config = dict(
    head_dim=32,
    d_mlp=1024,
    vocab_size=570,
    norm_eps=1e-05,
    rope_fraction=0.75,
    bias='none',
    beta1=0.95,
    lr_head=0.0129,
    decay_fraction=0.704,
    seq_len=128,
    train_tokens=495700000,
    steps=1891,
    dataset='wikipedia_en',
)
Each number is 128 + 32 x the weight over its row's rms, rounded and kept within 0 to 255. Layers, rows and columns count from 0. Numbers have three digits each. The size before them is the row's rms in percent of the matrix's.

# down: layer 7 MLP down (transposed), 1024x256, rms 0.106, rows 1018-1023, columns 128-255
# gate: layer 7 MLP gate, 1024x256, rms 0.117, rows 1019-1023, columns 128-255
# up: layer 7 MLP up, 1024x256, rms 0.116, rows 1019-1023, columns 128-255
down1018 101:137095123157147118124101176129068160139145109147127144151167173158101071136140119148108103138155107029104077128127181089083155183143151144137114110159129158121109194070108141106151125126101118115163080097132121092192116118211139064123102093128125105153203178088104140151146132153130131151162146120121099091153104076131142141156079127099146160056140125161100136085104121150147105102136
gate1019 101:060090139190165108163081118137124142118090121103094064151148104138103120097140134127130163136141158102102156165140072154108124093138110101213109113126114147182107157146130133133155174209181127150121121153135118161092195152122156104096146160116165117174118130117068079166116151123168104127151107069099108100102161137145228148157167105103117130100191089109095101151107073104115172120131
up1019 106:181197153119114161110161090052136151109105178174109098129176134128113143150108151204138162095137098138102121171181071124060146127157162060058120119072130136107184156135133117130117144133113134105182105151180131179174161138089146099162110138162115121137136102114176089151152191139139176152167094154082109156119064086086167113147200127142197116134075115130113217098124099158106129166092
down1019 105:163128136130092081163067149096107125125137138174110142177118115115134153104098114137109142141118077108175148182157137083111180099103070183141126156195121128124106181076131121089126139128153098118175102157127090069076112127129132107139112086068146140113148171118077160140119113159139128091115193071131104143152134062184171045143095147149135133158168178140135105143134133125143164144253
gate1020 095:134144119092088095131128111128151150125110131125106195135110054170175095193118125122153152102167109040157162112127096098040091082135116106115156145175113088138136072127123121142125137117161146102056139107114170153085090152149104142096122202063114143132134151109121140120128173115119161132108197151129164075154105146181157157170049183167142130123116173177170093165135148190171176130091
up1020 097:135182084147106129136121093102140125203089095099108194118159139154115049135104088153092105164114115137101136121154091126112139170113130075132099167095149128142135101170145112106146102117152163147099139125112101096165125159166095075077156139154147181134180115134108122111085137084161111098181108116203056064132130122077048113199119130104136131149100109068124094144117146181201163146082
down1020 102:060073119161148103117120140116126120150163139129122155152143131152135134155132111125151213121159113104130113106067128153152079155114120100108137174132119140130175120191054097090147146184109126112130135139149190020098100140111154125169150042130163058167107122154137051109148133118126140179111115143203115099159131098174092129147065139104067100154149137084122096136131117137110055116133
gate1021 096:139085161137141100121130151162167109082156114104137144099089092127071088127164127114179122159089169090133114062157129129103136037081141108137125064071165202185093150124119121135207208123151092127113162122180101191096150124140107174151064117108083092165153156131138101118100129149117108112141089084110174125076132090115170157126124136109118116127126111177161095172141067119141148134154
up1021 101:114098129200148131117085172070136174143143091135138121124117115096108192156144141079168164164128153119152119162122092141116123089110170132103131186123140081148143136130149136058129118122090129090132103110066134157147143089112124127179116139131062148103175158132127107157113116106165082127193146158177106133167110082107140117125117113157151195152091173140090109138149149159133169123148
down1021 096:131179214090077149111147151129116133167145117147133148143150122107147144077080122109165199102073084184132171224090125138157129154095147141178135131135098164133117171090131097124129068209144124160069149140127066123109128145111185159115166184105069134176136100141158127115140153160082102105134133138138102151144094145156106144158182153083144204150096205115155095085175104130151190144133
gate1022 100:137148212134176129128145088161117093086141117177139146051110111141159137113143097102153143153113106118140066161110107170100100116150154111158109092124174207159095098141155115152075105181121149131117106127095125138093179147114171083204172160166145118131139131134152148118101088103068185156112149090118135183148082064166142096182103153145121141146125099145137104117113189162151158133089
up1022 097:126092127131097131089129110147154064114126112177167143087102183074125175076144184128148104151059114076129093101110082110123130138103096118138133170136163149059104154110140116172134147121128125145120136143144187200146103106073151123048175106126154137129147111066166131106108106159141132133148166112080089149075077108129085127103119128157062101043145129135168163149104101180152073145184
down1022 097:152201115082142179100154123150122142086134088113137107058136098131107127114099046095178065141162126114121094162136157136129103122187110138154111085120090164113162059177156123120131127129113137073133140122164118136070174087134095089179147140142105128139128218124168143144131082049120136127150141116176156149179030120119112092143146118145145095186076085095193193141075130152092077122144
gate1023 100:124068097121168079129158123119158117122107138122117155176108087142148088151141079079058148105158135155151118158158119095146087103136159072138128126150086096125122141106152111156168192101089157112098069120111128156158164123160085169133121165169022075120109134133232097155176165203107061078127100106102142138185100144118161088145131138184138114111113127112171139076144099106101147116186
up1023 098:172138101144094090154097097149180115115146159109130116125143035157080148139133136115117142105135169106091147072155096114151148136086130090043156139142137122142126181088126130153148129160144110165150162136143149103099102118119149078076093169119134159100148077125096140197063056155104159139153150073104155099127130129148112138076215112178125137222140128154130095121097128116153139173141
down1023 099:180111143120139077143123157137130141086128139159086174140104044173113134080086121143116175083144141084066118175160103138140095131135108171077151154142145110103162171127113122114152154114132134122177168106190172153118130109130162115130121099124129129184124145183117131132164119107095101165150138049134165120049109135136091130134119121122105151126185095083103126108103140151162141089157